Part of a small language model's weights.
Size: 22 layers, 4 heads of 64, 18.3M parameters.
Architecture: RMSNorm before each block, rotary positions, no biases in attention or MLP.
Training: a variant of SOAP for these matrices, 1024M tokens, 3907 steps.
Each number is 128 + 24 x the weight over its row's rms, rounded and kept within 0 to 255. Layers, rows and columns count from 0. The size above them is the row's rms in percent of the matrix's.

# layer 5 MLP gate, 704x256, rms 0.115, rows 312-320, columns 0-127
size [ 98  92  94 103 105  94 103  91  95]
[[112 137 111 164 138 153 128 166 177 107 133 176 183 157 144 144 128 128 165  92 117 116 121 111 147 124  35 110 111 132 136 106 137 161 111 123 148 145 162 130 177 167 135 142 119 141 129 134  88 121 134 128  93  99 138 151 119 102 109 140 124 148 110 110 145 106 113 148 139  90 130 122 171  90 111  99 132 151 142 115 105 113 111 129 112 123 124  84 118 140 157 132 128 134 149 132 149  95 142 144 158 131 164 103 126 118 133 130 158 103  90 157  99 183 138 153 121 116 113 159 141 108 151 129  74  86 141 125]
 [103  85 118 157 154 108 134 134 162 142 103 148 106 131 171 165  92 128  81 141  98 159 124 138 114 147 148  81  89  90 140 133 122 143  92 140 127 169 153 114 154 177 133 151 112 109  99 142 172  77 138 101 120 157 105 117 152 182 133 133 132 115  92 127 140 105 146 124 141 106 109 121 139 123 136 151 111 119 152 125 120 142 103 159 106  87 137 139  93 145 117  89 137 106 137 112 137 154 116 126 134  98 105 140 117 110 159 161 119 154 155 138 183 122 121 107  92 160 114 137  86 130 149 180 127 117 155 116]
 [ 92 133 163  96 143 111  78 125 103 126 107 136 148 147 138 124 170 128 139  99 156 146 133 134 121 153  70  86 127 109 109 117 129 167 133 106 113 139 114  84  95 169 152 104 127 169 129 105 116 115 189 118 137 133 132 130 169 138  98 115 101 123 136 178 129 162 138 101 144 101 113 131  96 111 101  99 135 137 135 143 129 115  99  99 143 127 118  86 174 171 126 136 199 156  96 102 128 151 157 107 168 177 120 118 109 115 153 114 113 133 116 114 138 125 166 100 139 121 121 142 100 111  95 122 120 106 150 118]
 [143 124 150 159 120 104 124  94 159  99 140 138  98 154 129 103 128 117 175 179 152 150  98 128 128 127 137 117 122 120 123 137 141 175 141 147 106 155 155 123 170 150 123 151 165  60 131 104 136 137 134 130 124 106 135 112 100 174 135 104 129 108 147 121 130 177 114 133 147 157 140 104 130 151 109 115  96 158  92 121  91 115 136 119 190 121 110 110 101  97 153 111 139 132 115 107 132 156 141 149 123 141  92 154 125  84 160 117 152 154 127 144 117 139 113 130 171 156 115 124 163 132 109 127 157 162 101 150]
 [144 143 155 111 109 123  87 113 154 118 128 140 129 134 129 154 160 100 141 143 146  99 163 138 145 160 119 130 147 124 133 121 147 119 133  75 135  86 113 159 158 148 150 131 109 118 146 115  76 123 129 117 146 117 115  96 128 138  93 135 128 117  96 104 112 138 100 124 139 118 169 114 145 171 147 137 160 105 121 123 165  85 103 139 125 135 127 129 156 124 104 147 165 101 157 128 134 143 106  91  97 106 149 101 105  89 156  74 105 138 170 122 130 138 140 112 137 122 127 140 123 115  78 123 111 114 149 190]
 [141 107 109 104 134 142 153 123 129 137 144 141 122 111 136  78 124 131 125 118 177 144 101 126 109 174 170 104 149 142 123 146 130 136 137  99 148 131 101 136 146 101 121 109 129 115 169 142 144 149 142 110 106 109 110 145 157 117 131 104 138 124 115  97 146  63 134 104 150 109 137 154 117 178 122 125 176 167 194 141 133 156 156 158  96 170 156 150 119 133 135 154 139 114 120 155 119 141 133 125 135 136 113  76 101 146 132 134 127  83 124 106 107 115 157 136 129 168 148 123 101 155 106 122 112 145 134 107]
 [133  77 138 135 152 138 133  91 149 129 114 150 122 136 135 163 107 144 129 113 133 114  93 101 114 158 129 139 117 141 107 143  81 150 150 176  88  85 125 150 125 120 157 149 152  87 121 123 117 140 112 146 126 121 123  92  97 129  80 151 101 128 171  96 167 157 106 140  90 124 133 122 139 132  88 145 126 139 116  93 130 112 151 145 137 159 106 111 144 145 101 116 114  83 112 157  64 136  95 114 152 142  99 125  87 123 127 119 128 128 106 111 117 100 112 136  77 123 126 108 163 149 137 112 148  70 147 128]
 [140 100  90 166 127 135  98 123 159 127 152 151 122 134  97 150 133  81 131 147 143 110 122 122 135 137 115 154 127 157  81 161 148 163 160 134 148 145 132 126 134 127  81 147 102 136 144 125 176 101 167 126 149 140 124 118 139 110  98 130 129 138 146 161 131 122 152 136 156 149 147 117  90 115 155 126 165 108 123 125  88 116 129 134 139 170 108 103 118 121 121 113 151 114 143 154  82 135 159 137 139 110 183 105  56 138 169 120 105 142 123 109 187 124 103 157 121 168 128 109 122 122 103 157  99 113 147 123]
 [126  56 167 126 100 181 138 133 191 118 134 131 109 173 131 136 175 103 107 141 115  93 138 159 113 104 126 162 102 137 142 109 120 141 146 142 115  96 127 111  97 108 106 107 130  71 115 132 136 111 127 127 130 133 116 114 145 100 146 157 138 103 118 113 140 148 110 131 135 133 121 156 137  96  84 134 117 158 113 118 118 146 123 137 164 160 147 141 129 117 143 120 134 128 179  99 137 111  96 124 118 147 156 122 114 164 121 106 128 134 136  89 180 134 102 179 145 122 116 135 112 158 103  73 127 131 144 135]]
# layer 5 MLP up, 704x256, rms 0.114, rows 312-319, columns 0-127
size [108  98 100 104 100  94  96 103]
[[137 143 109 113 171 138  73 142 109 166 126 103  68 110 141  93 110 122 166 143 113 143 132 160  91 104 133 151 134  97  94 150 105 112 149 106 132 110 131 121 116 113 119  95 122 109 119 119 178 148 138 135 133 124 127 136 124 122 146  99 135 163 157 179 124 118 137 126 115 144 129 147 145 132 131 142 157  90 128 125 160  99 100 114 132  98 135 159 148 106 124 111  75 101  82 139 145  96 145 118 138 162 164 167 152 151 125 142 175 122 163 127 157 108 159 100 135 120 147 167 138 130 138 115 145 140 119 133]
 [173 159 150 168 114 106  86 158 152 134 149 127 110  94 106 141 123 137 108 158 120 129 102 129 126 113 168 115 141 132  88 127 145 114  65 132 121 145 155 134 133 115 139 105 162 107 137  98 175 162 151 101 117 163 108 131 177  96 109 114 124 134  96 157 132 121 144 129  99 139 145 130 122 139 124 118 137 138 128 139 113 155  99 115 136 107 147 169 130 169 100 100  86 109 143 175  93  95  91 111 124 181 107 150 114  97 153 139 134 105 165 111  92 131 109 109  65 103 110 128 162  91 131 118 141 122 150 104]
 [154 175 141 143 128 121 145 173 117 145 104 115 143 130 134 161 174  87 124  95 125 120 137 109 157  93 140 169 144 137 116 157 143 108 130  43 135 144 124 114 155 147 174 138 111 139 104 141 101 108 183 149 114 120  93 153 110 114 109 112 124 138  99  94 155 137 133 179 158 105 132 155 143 120 110 180 103 103 117 152 115 102  88 126 118 120 115 107 127  94 108 146 170 114  95 134 157 116 130 120 141 156  91 182 134 125 135  92 128 145 179 109 139 136 114  92 125 178 150 174 114  97 129 141  95 118 127 174]
 [ 97 108 133 124 154 167 118 146 140 117 182 154 113 156 142 148 143 154 119 132 131 134 160 175 130 158 103 123 104 110 129 140 121 121 184 158 135 140 143 118 170 158 126 103 111 125 125 134 145 175 186 118 132 140  95 133 154 136 110 128 163 101 129 146 145 117 101 138 120 162  70 152 131 140 111 112  96 153  88 180 146 106 156 149  89 147 153 152 109 107 130 105  92 170 104 127 162 162 205 135 151 144 155 100 119 140 150 164 131 106  87 105 125  92 100 124 139 105 139 137 119 128 130 122 147 172 171 103]
 [153 110  99 101 117 146 157 111  81 150 141 106 145 134 152 118 124 193 128  67 143 133 118 137 121 123 146 100 134 107 140 107 149 197 152 161 165 133 132 151 131 153  99 145 134 110 134 116 178 129 113  94 144 107 102 138 109 129 150 110 163 153 181 145 135  85 122 142 103  93 103 146 143 154 115 158 113 107 106 124  90 157 140  73 112 146  89 141 169 146 107 115 126 129 108 132 140 202  82  99  87 126 132  92 159 127 118 110 120 161 126 111 125 122 129 147 124 115 163 111 134 131 159 119 119 124 136 120]
 [125 137 136 101 143  78 101 128 153 143  88 158 123 101 140 162 104  83 129  99 108 150 144 169 124 160 105 118 127 153 171 170 123 160 133 129 161 142 108 198 129  68 130 109 123 128 121 150 155 108 187  88 130 189 104 145 148 141 123 153 119 110 118 125 123 132 125 148 129 165 109 118 129 129 122 101 162 130 169 118  98 163 150  93 168 123 144 181 144 114 114  86 102 118 140 160 112 139 115 141 114  73 105  96 133 125 164 149 160 122 157 122 117 117 134 124 131 126 132  96 119 145 103  90  79 104 157 128]
 [103 154 127  84 134 101 125 141 134 141 180 121 125 141 158  86 131 125 109 126 144 147 161 122 113 120 128 162 129 133 106 173 169 114  84 102 136 124 125 130 152 100 101 140 123 139 121 126 126 120 111  99  93 132 138 161 139 105  94 125 112 100 101 106  86  80 127 153 161 158 174 151 137 132 152 126 119 126 106 115 117 193 118 115 118 149 166 135 170 111 128 130 117 161 127 108 127 117 122  92 139 122  98 142 139 141 164  80 168 170  97 156 111 105 103  78 167 114 131 149  67 134 130 142 163 135 127 103]
 [ 96 118 127 145 152 137 126  74 133 168 138 137 147 116 120 109 135 111 148 138  96 132 127 120 156 135 141 174 161 139 137 155 114 161 112 148 135 120  94 137 135 143 121 116 132 122 113 107 119 181 154 119 126 153 125 115 116 150 149  93 144 108  91 140 138  92 154 131 111 227 149 141 143 138 156 120 159 111 105 118 111 130 162 105 149 102 193 125 136 120 133 150  97 116 119 147 167 118 143 179 108 148 110 134 137  84 132 123  97 128 142 138  87  93 122  76 123 192 121 113 138 136 115 116 140 126 114 135]]
# layer 5 MLP down (transposed), 704x256, rms 0.108, rows 312-319, columns 0-127
size [ 97 104 102  98  94 100  99 106]
[[139 112 136 148 103  93 158  66 154 132 112 142 138 171 136 108 126 135  92 122  91 124 111  94 118 125 132 108 149 155 153  99 168 134  91 133 126 103 155 128 140 168  95 152 135 124 128 127  91 128 106 102 136 140 148 124 100 131 100 150 131 150 143  88  95 173 165 150 157 104 163 123  64  98 100 116 119 105 135 100 125 146 102 140  71 112 113 148 172 150 171 104 117 150 122 111 111 134 104 132 130 113 168  85 117 138 111 137 140 138 101 133 113 126  72 109 159 116 126 104 120  91 115 132  98 135 134 156]
 [ 95  86 130 124 173  80 151 146 175 143 113 152 120 121 116 141 114 100 127 112 135 116 160 134 114 143 175 178 124 115 128 139 117 122 111 110 175 141 122 127 119 165 134 132 141 163 140 163 138 114 158  86 148 154  98 135 156 116 166 133 101 141 127 159  91 127 119 126  99  89 122 142 103 175 146 129 166 120 131 159  85 135  96  94 144 124 148 180 130 127 121 103 126 135 148 165  80 117 139 131 121 129 123 125 126 124 130 146 155 111 140 126 165  65 102 130  80  84 108 143 157 117 157 156 135 100 149 133]
 [136 152 115 124 128 193 117 143 137  99 158 183 130  91 141 175 149 138 168 158 154 142 154 141 127 114  78 167  89  91 174 111 146 150 155 134 121 105 103 142 126 134 167 135 113 132 112  98 114 156 159 126 125  96 104 143 129  96 154 128 103 149 122 156 128 118 141 133 133 141 142 115 130 128 112 102  83  90 113 134  65 125 134  86 100 150 124 112 145 139 129 134 149 131  91 143 143 117 115 123 155 158 110 113 153 138 137  84 118  96 141 126 135 107 133 101 111 137 113 127 119 101  92 176 131 127 115 134]
 [140  82 153 144 120  93 116 143 161 143 106 128 167 149 125  83  92 155 136 115  81 146 179 148 133 123 156  56 131 113 116  86 127 129 108 139 144 148  98 149 143 130 130  93 142  99 103  94 128 139 132 120 207 140 142 113 113 140 162 117 160 139 150 109 138 153 189 124 133 171 145 120 137 100 127 132 156  98 137 145 149 126 114 129 225 127 130 133 150 111 142 108 126 103 147 130 151 114 130 139 159 133  58 129 120  82 114 137 136 111 135 106  91 148 119 157 108 103 118 105  91 129 126 139 126 112 116 149]
 [120 150 150 109 130 102 152 146 121 159 102 135 126 122 119 138 145 125 157 128 145 119 136 128 142 172 160 130 147  81 133 130 108  54 173  74 146  86 107 110 140 110 172 135 122 143 133 116 115 104 182 142 153 128 117 128 148 133 113 108 126  93 113  82 142 132 120 122 137  99 147  99 117 165 136 118 128 142 148 141 168 111 149 126 104 142 122 138 156 140 112 176 147 138 122 120 125 130 103 141 153 123 166 141 100  99 138  74 102 117 114  99 112 154 121 120 129 113 149 107 138 136 107 120 138 113 141 151]
 [115  88 127 116 148 125 127 139 154 139 106 158 146 136 132 166 169 167 111 114 111 113 156 135 151 102  92 114 115 125 149 112 129 154 135 137 110 181 139 181 104 128  98 125 123 168 101 142 100 136 141 111  81 178 108 122 142 151 120 143 100 117 111 172  95 184 109 130 141 166 152  80 141  90 130 127 123 115 133 152 132 137 143 103 205 110 149 178 139 125 124 125 115 133 152  94 124 159 104 147 101 137 131 144 132 145 134 177 143 146 153 162 139 165 109 119  78 113 124 105 130 123 164 102 115 120 136 118]
 [104 128 105 178 138 163 137  66 150 162 120 119 127 110 131 129 116 177 150 138  85 137 106  98 134 162 114 107  98  70 135  83  99 112 179 157 100 135 151 142 139 154 170 117 135 143 116  99 111 121 109 128 152 119 117  82 115 146 113 123 140 145 155 142 135 121 124 117  95 120  91 153 131 121  85 138 121 116 107  84 148 129 131  94 108 110 141 122 147 167 129 148 151  83 122 138 107 138 141 156 147 159 102 126 113 139 147 150 136 121 144  93 131 131 146 151 136 125 141 121 137 133 107  99 138 105 138 138]
 [159 130 155 107 150 141 114  73 138 156 171 133 125 138 133 120 110 145  97 130 143 126  42 123 149 102 103 148 146 102 142 107  92 169 138  88 144 133 128 126 139 133 101 108 108 103 147 107 106 184 111 132 113 155 124 148 135 124 184 125 106 120 127 124 130 123 132 183 121 146 156 152 120 170 161 124 160 116  90 121  70 141 140 173 132 126 160 162 102 146 132 133 129 133 128  96 126 156 148 104 154 111 111 147 136 101 166 127 100 134 126 123 128 110 131 118 132 169  73 119 135 132 131 125  78 142 139 131]]